Part of a small language model's weights.
Size: 18 layers, width 192, 3 heads of 64, MLP 768 squared ReLU, 24M parameters.
Architecture: normalized queries and keys, gated attention.
Each number is 50 + 12 x the weight over its row's rms, rounded and kept within 0 to 99. Layers, rows and columns count from 0. The size before them is the row's rms in percent of the matrix's.

# up: layer 5 MLP up, 768x192, rms 0.123, rows 311-346, columns 96-191
# down: layer 5 MLP down (transposed), 768x192, rms 0.117, rows 311-346, columns 96-191
up311 095:39 56 64 59 64 61 62 26 43 15 40 55 56 50 57 48 57 73 45 64 52 56 57 61 71 74 23 45 59 33 55 43 46 55 52 37 55 71 41 54 65 46 48 54 36 54 56 56 58 66 33 45 63 29 69 57 47 45 30 42 48 66 56 54 57 47 64 43 67 54 49 35 43 49 43 51 52 70 13 63 48 35 35 38 49 44 43 59 44 30 54 60 48 52 59 40
down311 096:16 49 38 33 44 59 46 49 47 53 40 50 45 40 47 54 45 56 54 56 26 67 56 51 35 75 64 57 65 47 60 37 40 69 60 69 48 63 46 49 54 43 55 49 40 34 51 59 41 68 48 45 35 45 79 44 42 55 51 42 33 48 53 68 47 50 50 43 43 43 40 45 50 50 59 70 40 39 49 61 51 42 62 31 64 74 39 37 66 52 30 61 48 51 43 20
up312 090:43 63 53 62 78 57 70 56 68 49 40 47 39 43 60 58 64 32 48 46 51 48 29 61 43 38 39 63 46 52 48 57 72 48 51 51 73 55 53 46 41 54 47 46 60 37 47 47 55 45 62 60 60 60 68 51 49 41 96 36 29 40 74 58 38 45 70 41 71 52 58 68 58 23 30 27 42 53 49 50 65 48 38 44 56 39 68 49 42 57 50 34 49 39 55 62
down312 090:64 34 35 70 35 53 50 46 47 48 49 79 49 29 57 50 34 67 62 47 47 42 43 73 43 40 35 59 49 56 36 51 53 42 31 47 67 46 64 63 60 35 35 53 62 51 51 41 33 75 55 33 52 50 41 26 58 46 34 48 54 56 58 40 42 60 60 58 58 73 65 41 41 38 42 46 46 55 61 50 50 43 65 51 61 49 60 42 33 48 44 23 52 38 57 53
up313 103:42 56 64 39 47 47 50 59 40 46 76 41 27 61 59 68 62 42 60 58 54 39 53 65 88 35 54 45 51 41 40 52 47 35 62 46 41 70 41 50 34 59 52 41 52 41 55 62 42 46 57 41 60 49 53 43 54 50 45 51 56 61 55 54 44 46 47 71 47 50 66 58 26 60 43 62 67 66 44 70 49 64 50 70 68 53 52 52 59 40 54 30 67 35 45 63
down313 105:55 39 46 44 49 68 58 59 39 37 61 65 45 72 46 58 47 46 50 44 30 46 42 35 62 45 58 58 38 45 50 41 56 28 60 55 65 61 48 55 55 60 45 37 70 46 32 70 47 58 61 38 61 38 78 64 56 48 50 42 64 49 76 30 44 52 42 46 36 41 48 62 33 67 32 33 30 59 45 41 54 52 31 40 61 34 83 71 27 29 45 42 40 23 50 54
up314 094:39 72 63 49 47 57 81 64 40 40 48 38 50 30 60 40 55 47 59 50 56 76 38 60 42 52 50 40 42 60 44 40 66 43 52 43 31 61 65 46 42 19 56 46 50 49 61 39 45 56 46 41 52 63 42 43 57 44 38 51 41 28 52 26 52 55 49 56 63 69 63 69 34 68 45 56 66 36 53 53 66 57 53 47 55 48 59 35 48 39 47 62 33 40 60 63
down314 095:51 46 72 63 47 24 57 29 35 56 58 35 53 49 73 36 41 47 57 53 43 50 57 50 36 41 56 68 61 45 42 54 56 49 62 54 18 48 52 41 39 23 54 48 40 49 68 57 36 67 25 51 46 50 49 57 36 46 31 47 57 38 43 62 69 58 51 49 46 27 28 53 08 52 48 37 67 61 50 63 46 46 55 67 49 74 49 50 62 49 55 38 15 37 47 29
up315 092:55 29 58 60 37 48 51 60 37 50 35 17 41 59 61 50 61 40 37 36 61 39 41 46 40 47 47 45 33 32 81 43 57 44 53 53 42 59 39 60 65 58 57 13 65 30 38 55 63 50 58 36 39 53 38 89 51 55 69 39 64 44 66 64 39 40 63 33 57 40 63 47 64 51 40 52 42 38 42 50 61 63 38 53 48 83 68 65 53 43 44 40 34 38 59 55
down315 096:53 44 43 53 51 41 49 64 54 38 57 52 58 42 47 49 39 43 62 72 49 47 59 57 46 39 53 55 42 40 63 35 69 65 33 51 45 20 43 48 39 20 22 65 63 41 53 41 57 45 54 57 41 61 46 72 56 66 34 53 57 30 48 38 47 51 41 35 64 65 55 57 56 41 38 47 44 58 48 60 46 47 31 54 55 68 41 61 49 44 41 51 20 45 47 49
up316 116:39 59 75 50 55 30 65 57 52 79 49 47 37 57 54 53 48 34 45 27 38 49 42 46 34 70 39 46 45 47 55 49 54 59 59 46 38 48 67 59 56 58 58 55 41 41 50 36 39 42 43 40 73 66 52 34 46 26 80 41 76 71 65 76 29 53 43 51 34 34 58 40 43 64 52 51 55 44 41 35 51 53 47 43 51 56 45 55 41 47 49 43 37 40 52 55
down316 112:51 55 62 53 38 58 45 41 68 54 43 86 50 53 54 54 46 44 59 55 40 60 41 45 53 51 48 52 27 47 36 39 49 59 60 28 49 34 57 51 81 49 51 62 42 29 71 60 46 41 48 57 52 54 66 46 34 60 57 32 56 85 62 47 67 55 43 40 34 32 28 38 21 68 56 43 34 44 50 45 42 62 70 65 61 53 53 66 80 44 45 27 48 36 45 48
up317 099:23 56 58 37 53 46 67 69 41 44 65 32 44 29 69 44 57 57 66 49 55 35 52 44 56 54 43 45 62 66 42 32 23 49 37 24 46 48 38 36 74 49 68 50 40 43 34 51 50 75 46 38 51 54 49 44 44 57 34 73 25 51 44 43 47 34 45 34 63 58 57 54 34 55 34 48 65 54 45 63 60 48 32 49 54 56 47 57 34 44 63 44 69 39 39 49
down317 097:59 32 34 51 52 51 67 58 49 52 51 67 34 36 58 52 65 39 69 42 44 35 50 55 32 21 49 51 63 54 40 49 28 31 54 41 49 37 61 34 42 45 40 64 40 41 53 73 31 61 38 44 40 79 60 56 29 47 63 50 36 56 41 46 32 35 38 58 69 47 46 55 42 58 37 15 54 58 44 45 39 47 47 81 44 46 40 56 49 49 48 77 43 51 33 51
up318 106:70 29 57 30 31 45 39 59 40 49 31 52 33 56 65 28 49 36 49 45 71 45 58 51 36 49 45 31 62 45 50 60 65 40 48 50 55 52 44 55 55 46 55 37 31 38 51 60 67 51 60 64 43 53 51 43 62 49 78 52 66 71 60 37 58 46 34 37 43 76 51 59 64 68 50 57 52 50 52 56 50 60 54 56 46 41 54 68 51 47 52 56 48 54 60 53
down318 101:72 55 56 43 42 63 52 45 58 47 47 60 56 56 59 45 34 37 50 60 46 55 53 28 33 38 51 59 64 48 28 55 72 50 61 54 69 32 66 38 65 56 55 52 47 35 53 40 44 60 53 72 46 51 32 62 58 38 56 62 60 69 48 54 62 57 20 33 34 67 50 45 31 62 65 44 43 58 44 39 24 27 44 64 48 31 47 79 36 60 55 47 52 56 40 07
up319 095:50 65 34 41 49 32 47 69 65 49 32 46 51 26 52 37 52 58 40 61 52 62 43 47 57 60 63 60 44 56 48 42 48 52 47 63 50 55 42 44 56 22 48 44 40 13 67 45 61 29 48 54 35 49 57 53 45 62 63 28 51 45 45 52 40 44 62 59 57 48 49 46 58 49 52 70 47 44 73 35 69 45 18 56 65 52 43 40 40 49 79 39 42 52 47 55
down319 100:61 70 64 44 44 52 50 54 64 47 33 65 69 64 34 51 54 54 50 62 51 63 41 59 47 39 49 36 55 48 54 56 44 28 54 52 55 57 54 41 65 33 49 57 43 51 26 53 44 56 45 46 40 35 46 66 48 54 61 56 69 33 46 60 37 60 30 57 57 53 40 73 55 56 61 52 69 66 44 54 67 44 53 53 57 41 41 46 51 67 48 75 55 39 42 38
up320 092:46 59 58 48 32 47 62 60 40 37 38 50 38 59 56 27 44 49 43 41 58 46 47 71 34 69 25 53 66 72 57 53 43 69 58 60 51 49 58 55 51 63 50 60 46 35 58 82 47 47 67 20 62 60 50 42 78 59 44 47 50 56 51 41 36 61 21 69 38 59 57 41 36 52 74 54 57 57 60 61 49 71 44 58 37 40 44 45 51 57 67 50 60 58 41 65
down320 095:55 43 75 63 50 57 63 54 56 62 55 44 60 54 48 67 54 47 45 56 72 51 49 41 65 62 59 51 43 60 48 38 40 28 42 60 55 44 34 69 32 51 55 56 58 75 36 33 75 76 27 71 52 50 30 56 36 45 48 54 45 50 64 44 64 47 64 61 73 51 54 44 66 41 23 52 42 72 56 65 71 33 42 53 30 62 55 60 57 54 43 67 54 35 50 47
up321 092:52 32 52 33 59 42 71 69 69 53 52 58 40 42 58 22 58 51 54 50 33 36 47 66 50 55 58 57 45 54 47 47 55 56 42 43 50 34 48 56 48 44 54 54 57 57 54 65 61 41 34 38 50 61 56 54 62 65 53 47 29 51 57 47 58 42 62 47 58 63 48 53 60 58 73 46 52 54 48 69 49 61 27 47 42 57 57 66 60 50 65 39 71 32 48 61
down321 096:49 47 45 52 36 51 54 31 57 55 54 72 58 71 34 60 47 58 40 46 70 41 35 35 47 43 60 53 25 50 43 30 62 81 53 50 75 51 60 35 73 44 63 38 50 60 50 53 31 45 12 48 61 43 35 47 50 54 69 43 58 70 51 60 51 49 50 41 66 44 33 55 62 45 56 42 66 51 65 41 48 60 50 71 52 34 57 61 50 48 21 55 55 63 48 39
up322 094:58 22 77 62 47 43 25 47 57 54 40 53 36 40 47 55 27 60 61 63 42 48 62 49 66 48 39 58 52 62 47 47 61 51 23 48 51 63 59 77 41 43 47 52 61 35 43 51 45 70 61 55 55 20 55 57 62 72 34 41 34 51 29 43 64 45 40 64 66 33 53 55 34 59 19 45 41 62 50 61 36 81 45 53 71 50 65 42 48 37 57 41 58 45 44 61
down322 099:49 48 61 54 47 43 42 37 71 44 58 67 55 55 63 63 52 59 67 53 52 50 50 41 36 45 52 70 40 61 49 52 41 42 58 59 43 47 45 42 71 35 43 66 57 43 56 65 37 47 34 59 80 60 50 46 52 56 38 44 47 47 19 54 47 45 32 60 46 37 26 59 56 37 42 44 27 68 44 66 34 51 73 50 35 35 65 49 52 51 43 61 43 49 43 67
up323 114:54 31 63 34 48 52 51 37 72 56 53 36 47 35 45 52 40 64 49 09 44 70 55 53 45 52 41 48 19 47 44 45 47 47 46 40 28 38 69 73 57 48 56 41 49 37 63 69 63 43 48 73 67 49 62 58 25 55 52 55 57 39 29 53 46 46 59 50 74 44 48 28 42 45 48 65 47 64 31 45 55 52 69 32 71 50 52 41 56 53 68 31 61 43 58 56
down323 107:42 59 59 57 33 61 47 31 60 52 45 34 25 34 38 69 67 67 51 26 54 67 60 24 45 56 27 45 21 44 49 43 63 47 69 56 55 35 50 49 39 33 57 56 43 34 52 58 54 53 43 85 65 47 43 52 39 42 52 54 67 36 26 55 64 52 52 70 57 44 21 48 45 50 49 65 59 56 47 52 68 38 74 47 50 45 55 35 41 70 61 51 48 26 43 33
up324 101:35 59 62 84 62 83 30 53 13 53 46 50 35 47 56 61 41 29 40 50 68 63 56 48 37 75 52 58 56 54 51 57 58 68 47 36 33 80 47 52 54 50 36 31 67 62 53 61 74 31 59 32 45 62 73 38 43 40 34 53 42 48 40 47 30 61 54 70 56 59 65 54 33 43 49 51 68 65 48 35 35 57 74 58 48 35 45 40 55 56 64 56 28 58 48 72
down324 102:30 65 47 40 69 61 42 58 28 56 56 34 59 65 63 38 50 14 55 44 58 41 37 37 57 40 37 60 55 77 46 53 42 44 37 35 48 46 37 44 56 45 45 35 53 38 41 31 32 43 35 47 46 39 62 55 52 66 31 49 38 37 48 28 56 52 41 66 41 69 55 51 73 43 43 61 49 57 56 44 26 58 42 73 34 37 49 48 73 52 70 36 47 57 39 52
up325 090:59 47 44 68 38 52 74 58 42 49 40 61 35 62 56 61 56 52 34 50 49 44 50 68 48 45 58 53 41 39 47 48 57 62 62 48 52 59 61 54 59 37 51 53 42 43 34 55 52 44 26 37 45 53 32 39 31 56 43 47 62 48 46 39 51 49 37 52 50 53 60 57 59 29 45 36 50 34 36 38 48 65 54 62 52 52 38 54 10 28 62 35 32 57 46 61
down325 095:41 55 55 60 44 70 25 22 64 73 50 42 61 51 46 75 59 54 42 36 61 55 43 67 55 30 61 22 32 39 42 37 55 38 51 38 34 49 36 59 59 57 61 52 58 34 58 44 31 70 37 39 37 62 39 57 54 59 37 54 52 22 45 42 62 43 60 24 44 41 43 66 46 37 61 53 55 53 58 65 44 48 51 58 43 37 49 65 66 51 18 79 56 58 50 33
up326 099:59 42 55 51 38 58 50 45 45 63 37 57 52 46 54 46 65 42 24 46 55 47 54 65 89 56 41 52 35 46 57 33 52 72 56 65 57 42 66 29 68 47 68 50 24 35 46 44 47 49 32 74 39 43 74 39 59 52 44 16 55 47 60 54 62 53 60 51 54 56 53 48 57 77 47 67 49 75 48 44 50 41 28 62 45 52 42 42 30 53 51 49 50 37 65 53
down326 102:53 39 45 41 38 73 38 68 46 58 53 23 21 53 52 58 58 57 65 42 75 62 52 66 22 57 52 49 46 42 47 57 47 46 35 39 51 51 49 67 54 66 51 54 39 56 31 49 29 58 58 45 60 32 25 57 42 47 30 70 66 34 40 54 48 49 52 39 58 56 39 54 28 61 55 58 45 55 55 48 50 64 47 59 51 34 25 64 64 71 64 56 38 67 43 36
up327 091:57 47 59 58 67 46 66 63 50 53 80 42 70 40 57 22 74 78 36 43 54 23 64 63 28 57 62 45 59 39 28 34 61 57 52 33 36 45 58 59 50 61 46 39 61 45 53 36 46 40 54 55 41 37 49 61 46 54 65 50 47 71 67 59 48 44 44 46 58 70 49 52 42 80 51 38 59 49 36 48 62 51 66 56 69 45 46 40 45 49 51 64 64 73 54 43
down327 093:45 54 37 60 38 52 65 62 45 66 42 34 44 54 47 29 40 61 42 43 42 52 47 45 37 50 29 47 57 33 62 30 48 50 29 61 34 48 42 42 63 61 66 41 66 54 30 61 39 32 45 37 60 71 42 41 53 58 71 69 45 63 59 63 46 37 37 77 55 55 38 45 48 44 62 55 64 58 59 69 47 46 49 64 53 47 70 59 47 38 49 67 53 58 57 01
up328 123:48 45 68 52 59 60 51 57 49 49 26 49 47 48 51 36 40 55 33 36 49 36 19 49 45 59 40 50 53 54 54 55 53 57 32 48 35 58 15 34 64 38 38 61 51 53 84 52 62 36 28 59 61 38 37 35 57 65 41 44 53 80 32 69 43 63 39 51 61 32 46 43 46 62 50 50 61 69 52 40 46 66 51 75 54 41 48 50 34 42 58 37 43 83 35 51
down328 108:40 50 27 52 36 64 38 47 45 51 46 67 63 66 37 48 47 70 31 46 53 43 53 44 42 61 67 49 44 46 53 55 62 47 57 57 30 56 40 15 54 59 52 78 41 60 62 50 49 37 24 46 57 60 34 40 60 73 50 47 51 66 45 70 45 60 30 71 29 42 40 28 57 36 75 57 57 44 57 33 59 56 58 64 55 53 44 38 40 36 15 41 61 57 57 48
up329 107:28 59 38 68 40 34 36 54 35 46 66 37 53 80 62 44 20 33 66 57 52 54 39 65 36 52 46 44 60 65 35 37 45 56 44 52 54 57 52 46 47 45 52 33 38 56 63 46 48 40 59 43 49 38 39 46 33 18 59 26 48 47 80 57 41 40 52 60 52 58 57 30 45 35 49 47 43 55 49 59 72 53 33 77 46 67 37 48 56 55 37 44 57 45 89 55
down329 107:77 40 42 45 39 56 43 60 48 42 60 59 46 53 53 59 57 51 48 80 37 77 24 46 59 46 37 66 49 37 32 43 63 51 54 37 66 32 41 58 54 50 50 51 51 33 52 39 55 68 52 56 62 57 48 60 62 54 70 61 51 19 57 25 47 61 34 36 53 57 36 63 40 76 68 49 46 39 54 56 41 52 42 56 59 48 56 48 40 44 78 51 41 46 58 60
up330 107:36 51 73 75 45 40 48 49 23 58 52 41 61 21 46 64 56 40 47 43 46 36 42 39 63 61 66 72 50 67 54 37 43 73 37 35 46 52 45 50 52 44 53 54 67 41 33 47 59 57 54 52 58 52 22 38 30 81 58 42 57 63 59 53 60 27 54 50 53 57 54 56 63 31 42 45 44 66 86 62 51 51 29 39 41 51 36 55 47 56 60 30 54 51 61 54
down330 105:44 55 47 49 37 48 49 45 59 72 33 51 59 49 54 59 68 28 56 44 28 50 40 41 40 49 76 54 34 39 56 56 44 59 57 54 32 29 49 56 67 57 57 48 76 47 50 49 46 77 36 51 55 41 18 65 26 51 63 40 70 41 52 35 48 32 41 50 60 59 54 50 55 46 45 50 52 52 49 49 49 46 36 35 25 62 37 46 44 62 38 33 71 41 46 44
up331 090:64 57 69 44 52 54 56 66 28 36 33 31 23 74 50 50 43 54 39 55 51 60 49 50 52 53 61 38 63 37 65 47 69 32 47 44 48 42 42 60 46 53 41 61 57 55 39 60 41 44 53 66 52 64 52 52 59 60 82 49 51 46 73 65 58 29 54 52 60 51 45 43 57 36 34 54 46 62 37 47 53 79 69 35 58 75 39 32 48 46 55 30 47 36 68 45
down331 090:54 59 57 41 48 54 58 54 47 40 39 36 60 56 39 54 41 35 74 42 64 52 48 39 44 42 54 26 50 54 56 44 52 42 70 46 57 44 16 59 72 51 38 68 49 51 51 46 61 39 49 59 36 52 37 75 64 32 24 50 37 42 52 45 58 31 26 52 69 54 31 35 62 55 27 68 65 66 54 40 55 39 53 47 21 70 50 54 47 63 47 37 59 59 58 07
up332 091:55 47 55 71 58 43 37 55 30 19 38 75 43 62 62 53 44 56 33 43 54 47 40 44 47 47 47 54 46 43 61 71 48 61 47 51 51 53 54 63 41 56 44 47 43 37 50 55 52 53 63 45 72 41 39 61 45 54 62 48 46 59 47 47 57 55 53 55 44 63 73 30 54 48 51 61 46 51 39 65 50 63 67 44 32 60 36 46 59 58 56 30 62 63 53 71
down332 093:45 58 54 44 47 45 46 37 60 46 42 49 50 63 47 55 63 66 28 70 46 37 50 45 57 33 45 52 51 60 48 45 56 59 31 59 54 45 58 56 57 46 56 46 44 31 54 26 41 43 51 37 52 34 64 41 52 51 43 50 55 43 66 53 47 56 48 23 57 32 51 41 33 58 50 34 34 73 57 45 58 55 65 49 50 51 51 45 66 64 52 50 84 54 31 20
up333 114:44 50 58 58 56 42 38 52 58 41 33 45 63 45 78 25 44 46 53 44 46 41 60 48 36 74 30 54 70 47 34 45 56 44 49 44 39 47 39 57 45 36 30 45 45 35 46 49 69 41 43 50 34 65 66 25 67 66 59 60 47 51 54 50 46 48 54 71 50 72 50 41 64 59 71 33 43 42 46 47 53 59 51 57 43 64 64 52 34 24 66 60 35 38 70 49
down333 111:29 43 53 56 70 47 35 31 37 50 37 59 51 57 56 56 43 46 46 39 40 71 46 35 31 67 40 70 44 35 52 42 37 40 62 51 45 26 41 47 43 54 31 26 50 38 49 55 53 53 22 48 40 55 68 44 59 68 41 58 41 59 46 55 76 55 51 57 38 41 28 50 66 50 72 39 52 49 46 70 28 40 59 61 45 42 60 46 52 26 52 62 38 61 54 28
up334 111:73 59 40 46 50 57 70 52 24 61 40 47 41 38 51 53 40 42 51 61 30 53 64 49 61 47 36 59 45 55 52 59 63 68 30 46 43 49 43 49 62 53 49 57 55 37 36 62 50 34 57 60 55 41 83 51 39 56 48 48 48 56 68 36 51 61 48 35 47 50 60 55 31 50 53 28 53 52 27 42 40 64 46 57 62 38 65 46 42 46 58 46 40 44 64 68
down334 116:54 34 45 49 51 41 44 30 11 43 51 73 45 62 50 48 60 50 43 58 49 41 51 43 54 58 43 48 33 66 38 37 42 40 51 37 58 58 30 58 67 41 65 37 52 46 80 73 36 32 72 69 65 64 59 45 52 66 53 65 52 62 56 39 65 70 26 37 74 58 61 67 55 57 52 38 59 64 43 28 41 50 50 43 25 49 57 27 47 65 72 37 72 48 34 71
up335 106:47 51 64 70 55 52 51 59 63 35 63 35 42 38 25 31 47 34 69 70 62 50 27 44 42 52 39 65 48 80 54 41 53 53 40 39 56 63 45 69 29 52 56 61 56 59 22 50 55 19 57 49 49 55 45 36 58 58 55 52 52 61 55 46 28 46 34 56 55 51 51 49 60 35 64 47 55 40 39 50 49 49 45 49 62 39 42 70 34 51 40 47 49 60 43 50
down335 100:40 55 60 71 48 38 53 69 49 34 39 63 38 36 50 36 63 45 71 45 48 73 36 65 25 66 35 29 45 64 43 55 55 37 49 41 47 35 28 36 31 43 63 52 55 48 60 52 61 39 44 27 62 51 44 47 47 54 57 54 72 44 57 48 42 54 57 43 43 46 46 54 51 48 64 63 67 53 59 62 34 50 72 44 56 59 46 56 55 54 15 51 61 61 33 51
up336 115:26 40 44 50 28 54 71 58 45 51 54 45 45 43 57 53 34 50 41 72 35 64 67 53 52 66 42 40 61 40 46 52 58 46 33 26 47 57 77 62 73 33 57 45 62 36 53 42 48 71 38 36 54 69 41 34 26 40 59 35 53 59 66 25 34 55 40 45 46 38 57 57 18 64 52 61 43 43 46 42 58 53 61 55 67 51 58 51 45 59 43 64 28 38 59 55
down336 107:54 47 56 38 25 44 48 41 62 48 44 26 51 36 64 51 31 59 56 50 55 49 70 46 41 61 58 41 36 35 56 55 42 47 45 63 55 46 67 74 29 40 67 53 53 32 80 35 48 59 57 60 49 49 56 46 42 47 61 53 50 70 56 35 59 60 37 52 46 28 58 62 52 56 66 62 49 26 39 57 70 55 31 65 75 68 46 42 44 66 60 75 31 32 65 40
up337 100:42 49 61 38 46 43 58 55 57 40 44 44 55 69 52 30 71 54 24 37 37 55 29 57 60 65 48 56 59 50 67 58 54 60 56 21 56 55 40 42 31 42 48 26 58 61 39 32 43 28 66 48 56 43 51 41 64 54 62 39 64 55 55 45 61 39 72 47 50 24 46 25 65 35 64 58 42 45 33 30 48 32 64 72 75 44 53 49 43 49 46 54 52 38 56 45
down337 102:53 62 50 61 66 59 44 45 53 49 36 62 60 51 41 55 49 55 46 47 44 70 49 37 51 42 52 61 56 42 50 48 50 49 72 57 56 43 70 41 41 61 52 51 51 81 47 38 62 49 47 62 59 54 31 59 41 62 62 59 48 58 65 54 33 38 50 42 46 40 23 53 66 56 25 53 64 34 35 54 47 58 58 64 47 44 28 49 80 69 35 52 46 57 32 26
up338 092:49 49 63 58 30 56 59 50 45 58 46 51 36 40 44 65 29 78 64 57 43 64 48 71 47 54 44 58 63 24 60 54 49 53 34 29 40 64 55 60 44 48 23 55 31 42 43 49 44 68 49 36 53 39 47 51 54 51 38 19 48 36 45 46 38 26 73 53 58 27 50 36 56 37 56 57 58 38 42 47 43 48 40 35 54 31 69 65 53 43 49 28 42 31 47 57
down338 096:40 59 60 47 44 65 37 46 63 54 45 38 51 56 61 49 64 39 56 77 54 49 46 56 59 46 48 57 38 60 73 51 53 34 49 47 45 29 31 39 45 69 46 41 32 52 55 35 48 44 38 37 36 41 46 33 22 34 75 54 66 36 46 49 43 46 39 68 66 48 32 66 52 50 25 50 46 41 60 40 31 22 46 76 61 32 40 37 27 63 37 42 55 46 39 20
up339 097:28 52 54 60 44 38 44 50 45 45 62 59 55 56 56 41 62 42 41 50 50 98 46 59 58 47 51 61 63 44 32 37 30 51 55 57 47 65 63 57 34 58 42 53 39 33 39 44 63 46 48 37 54 40 55 48 31 54 56 48 50 49 41 50 49 30 47 70 49 54 59 34 51 33 55 58 58 45 46 46 62 72 66 46 60 60 37 50 31 43 36 50 58 51 62 52
down339 101:56 57 50 48 76 45 46 52 62 42 49 75 50 55 42 47 50 62 69 44 43 49 36 43 70 70 35 56 56 56 58 37 75 40 65 46 34 34 44 24 50 58 50 56 41 57 31 27 60 49 65 48 46 83 39 60 52 47 49 55 50 44 45 37 38 38 42 54 50 56 44 52 50 56 38 45 73 26 72 51 49 34 51 30 44 50 50 42 21 40 56 51 47 48 72 27
up340 098:50 37 48 52 84 41 49 52 71 76 52 56 55 48 32 54 42 43 60 48 46 27 49 56 64 45 52 70 43 38 44 50 69 65 22 66 49 49 63 50 54 65 37 45 39 30 38 65 45 52 39 58 66 36 52 76 47 71 65 40 38 38 28 39 60 65 57 48 66 29 47 64 54 23 47 45 40 53 73 46 55 63 48 44 46 42 69 41 59 50 52 48 43 42 26 50
down340 099:46 41 48 53 46 71 47 39 64 50 32 74 50 44 50 36 49 40 46 51 49 39 47 62 46 56 21 74 47 37 63 56 40 39 35 38 50 52 66 47 48 37 48 62 35 35 47 41 50 59 49 48 71 38 47 50 61 58 50 65 45 57 60 40 41 83 66 49 49 43 39 35 55 54 29 41 25 47 49 54 47 47 47 55 72 61 60 16 19 40 34 30 51 68 43 22
up341 102:32 35 50 55 50 73 48 46 35 46 46 45 36 51 60 68 42 39 40 31 70 49 51 51 66 47 43 51 37 15 57 58 81 45 44 41 40 47 49 48 61 34 34 57 36 30 77 46 52 54 65 46 62 57 44 31 47 48 57 57 55 43 50 77 27 51 46 35 43 56 58 31 43 46 77 47 61 48 34 53 62 42 69 61 68 65 55 19 52 46 64 40 35 64 39 52
down341 104:57 50 26 51 39 32 52 33 49 47 66 45 44 66 54 44 58 60 54 52 52 54 37 24 42 44 56 52 43 57 57 33 60 30 55 42 44 45 51 45 62 35 47 35 62 45 21 55 51 40 51 75 29 32 50 54 56 40 48 57 53 46 45 47 56 52 67 57 65 32 24 33 43 51 32 53 46 52 46 50 26 49 58 44 53 43 40 25 34 31 59 69 42 26 65 37
up342 088:35 46 51 40 62 62 48 63 28 47 61 32 39 61 44 54 55 75 42 32 51 37 54 43 37 56 47 47 60 37 45 51 49 66 44 70 34 61 44 65 50 68 49 33 38 36 34 50 47 56 60 66 59 44 55 50 41 63 46 58 49 55 59 41 51 58 50 48 57 51 62 49 41 59 44 62 50 33 57 41 61 48 43 61 50 57 28 28 35 35 67 69 40 39 52 53
down342 090:62 49 64 78 77 52 60 50 61 52 59 65 40 60 42 33 59 49 53 54 58 55 65 73 67 51 40 50 62 52 73 66 64 59 40 36 50 57 43 41 52 47 47 46 39 41 28 53 53 51 45 37 50 56 38 53 47 56 41 48 36 38 66 48 41 65 43 42 52 43 61 48 42 58 37 38 57 58 49 52 49 41 35 56 48 64 68 52 40 57 64 37 69 35 43 41
up343 102:74 26 61 37 53 72 51 53 59 47 39 61 47 66 48 60 50 59 35 36 26 32 55 67 67 41 35 40 28 46 60 42 39 74 29 64 62 37 46 70 64 40 52 44 45 63 46 52 30 56 35 77 49 42 53 51 59 64 47 25 49 46 52 63 52 45 65 55 79 67 53 28 44 50 48 49 43 77 52 37 56 65 44 63 58 54 60 50 34 42 48 48 71 38 58 53
down343 104:48 46 70 62 38 31 51 48 61 68 54 37 50 41 77 48 61 44 49 59 78 33 16 62 36 32 35 58 57 19 36 56 64 36 39 44 49 51 49 78 59 54 57 54 44 57 48 48 44 62 57 63 42 29 27 54 27 31 32 75 32 45 45 57 45 68 59 49 44 46 58 40 39 58 49 40 55 46 51 46 59 44 49 53 71 32 54 41 57 55 55 58 40 48 62 64
up344 090:52 60 66 26 62 58 48 62 59 34 68 36 44 44 69 58 28 58 47 50 54 40 50 56 46 50 45 30 57 52 67 53 38 58 38 58 43 54 48 63 75 45 55 55 57 58 58 60 22 53 40 62 47 32 64 39 43 41 50 46 51 67 65 61 63 31 63 61 49 78 64 48 57 73 39 37 30 61 55 55 50 43 71 44 62 57 29 44 34 42 45 47 78 55 63 40
down344 092:52 38 55 56 60 41 35 44 46 58 68 51 56 80 40 65 53 81 58 41 56 57 53 52 66 51 49 63 40 42 63 62 67 27 33 56 30 48 55 64 60 65 57 61 37 45 30 46 48 71 47 46 69 55 37 49 56 65 48 42 50 29 49 42 56 47 58 80 51 48 49 53 53 42 41 37 64 41 34 42 25 45 40 54 37 60 25 64 45 58 47 44 38 65 48 04
up345 021:42 50 66 63 60 51 57 64 37 57 34 32 50 49 72 26 39 49 45 39 45 32 44 51 63 70 45 52 79 36 48 36 58 46 37 49 38 68 64 69 72 63 39 37 38 33 68 74 76 32 45 50 56 55 63 52 55 43 53 25 35 53 33 42 49 37 49 68 49 69 70 35 30 54 44 60 25 75 50 54 66 41 61 47 53 54 52 66 40 47 65 33 62 53 58 80
down345 018:50 35 50 35 44 58 86 50 35 71 40 55 50 46 35 46 59 56 44 49 38 56 32 60 56 51 48 38 50 71 65 79 48 35 47 65 51 36 44 39 38 45 69 57 27 55 44 48 45 50 54 57 35 59 44 58 57 65 54 56 45 41 55 52 49 45 60 60 58 49 43 42 53 39 39 59 50 34 61 52 59 49 39 47 40 60 45 39 51 76 51 33 41 52 39 74
up346 125:48 39 66 69 58 58 40 56 57 46 49 53 43 58 42 54 54 61 39 41 66 62 45 51 79 54 69 45 57 78 50 43 48 68 53 72 55 34 50 63 57 63 42 53 41 65 47 56 54 39 90 30 45 43 45 50 54 77 70 33 39 58 40 44 54 57 65 52 50 51 57 52 54 56 34 51 50 71 53 58 62 43 66 51 50 82 49 44 65 49 44 61 43 71 52 53
down346 122:35 44 66 65 65 46 52 50 46 42 67 46 44 52 25 56 60 55 58 72 65 64 50 62 60 63 40 40 38 73 49 36 45 59 49 37 43 47 38 49 48 62 64 38 28 55 54 38 51 27 76 36 40 30 47 49 33 76 65 58 40 44 35 42 50 70 67 32 55 58 58 46 29 35 28 56 66 43 56 54 57 58 64 53 30 69 57 78 48 71 52 58 38 75 51 52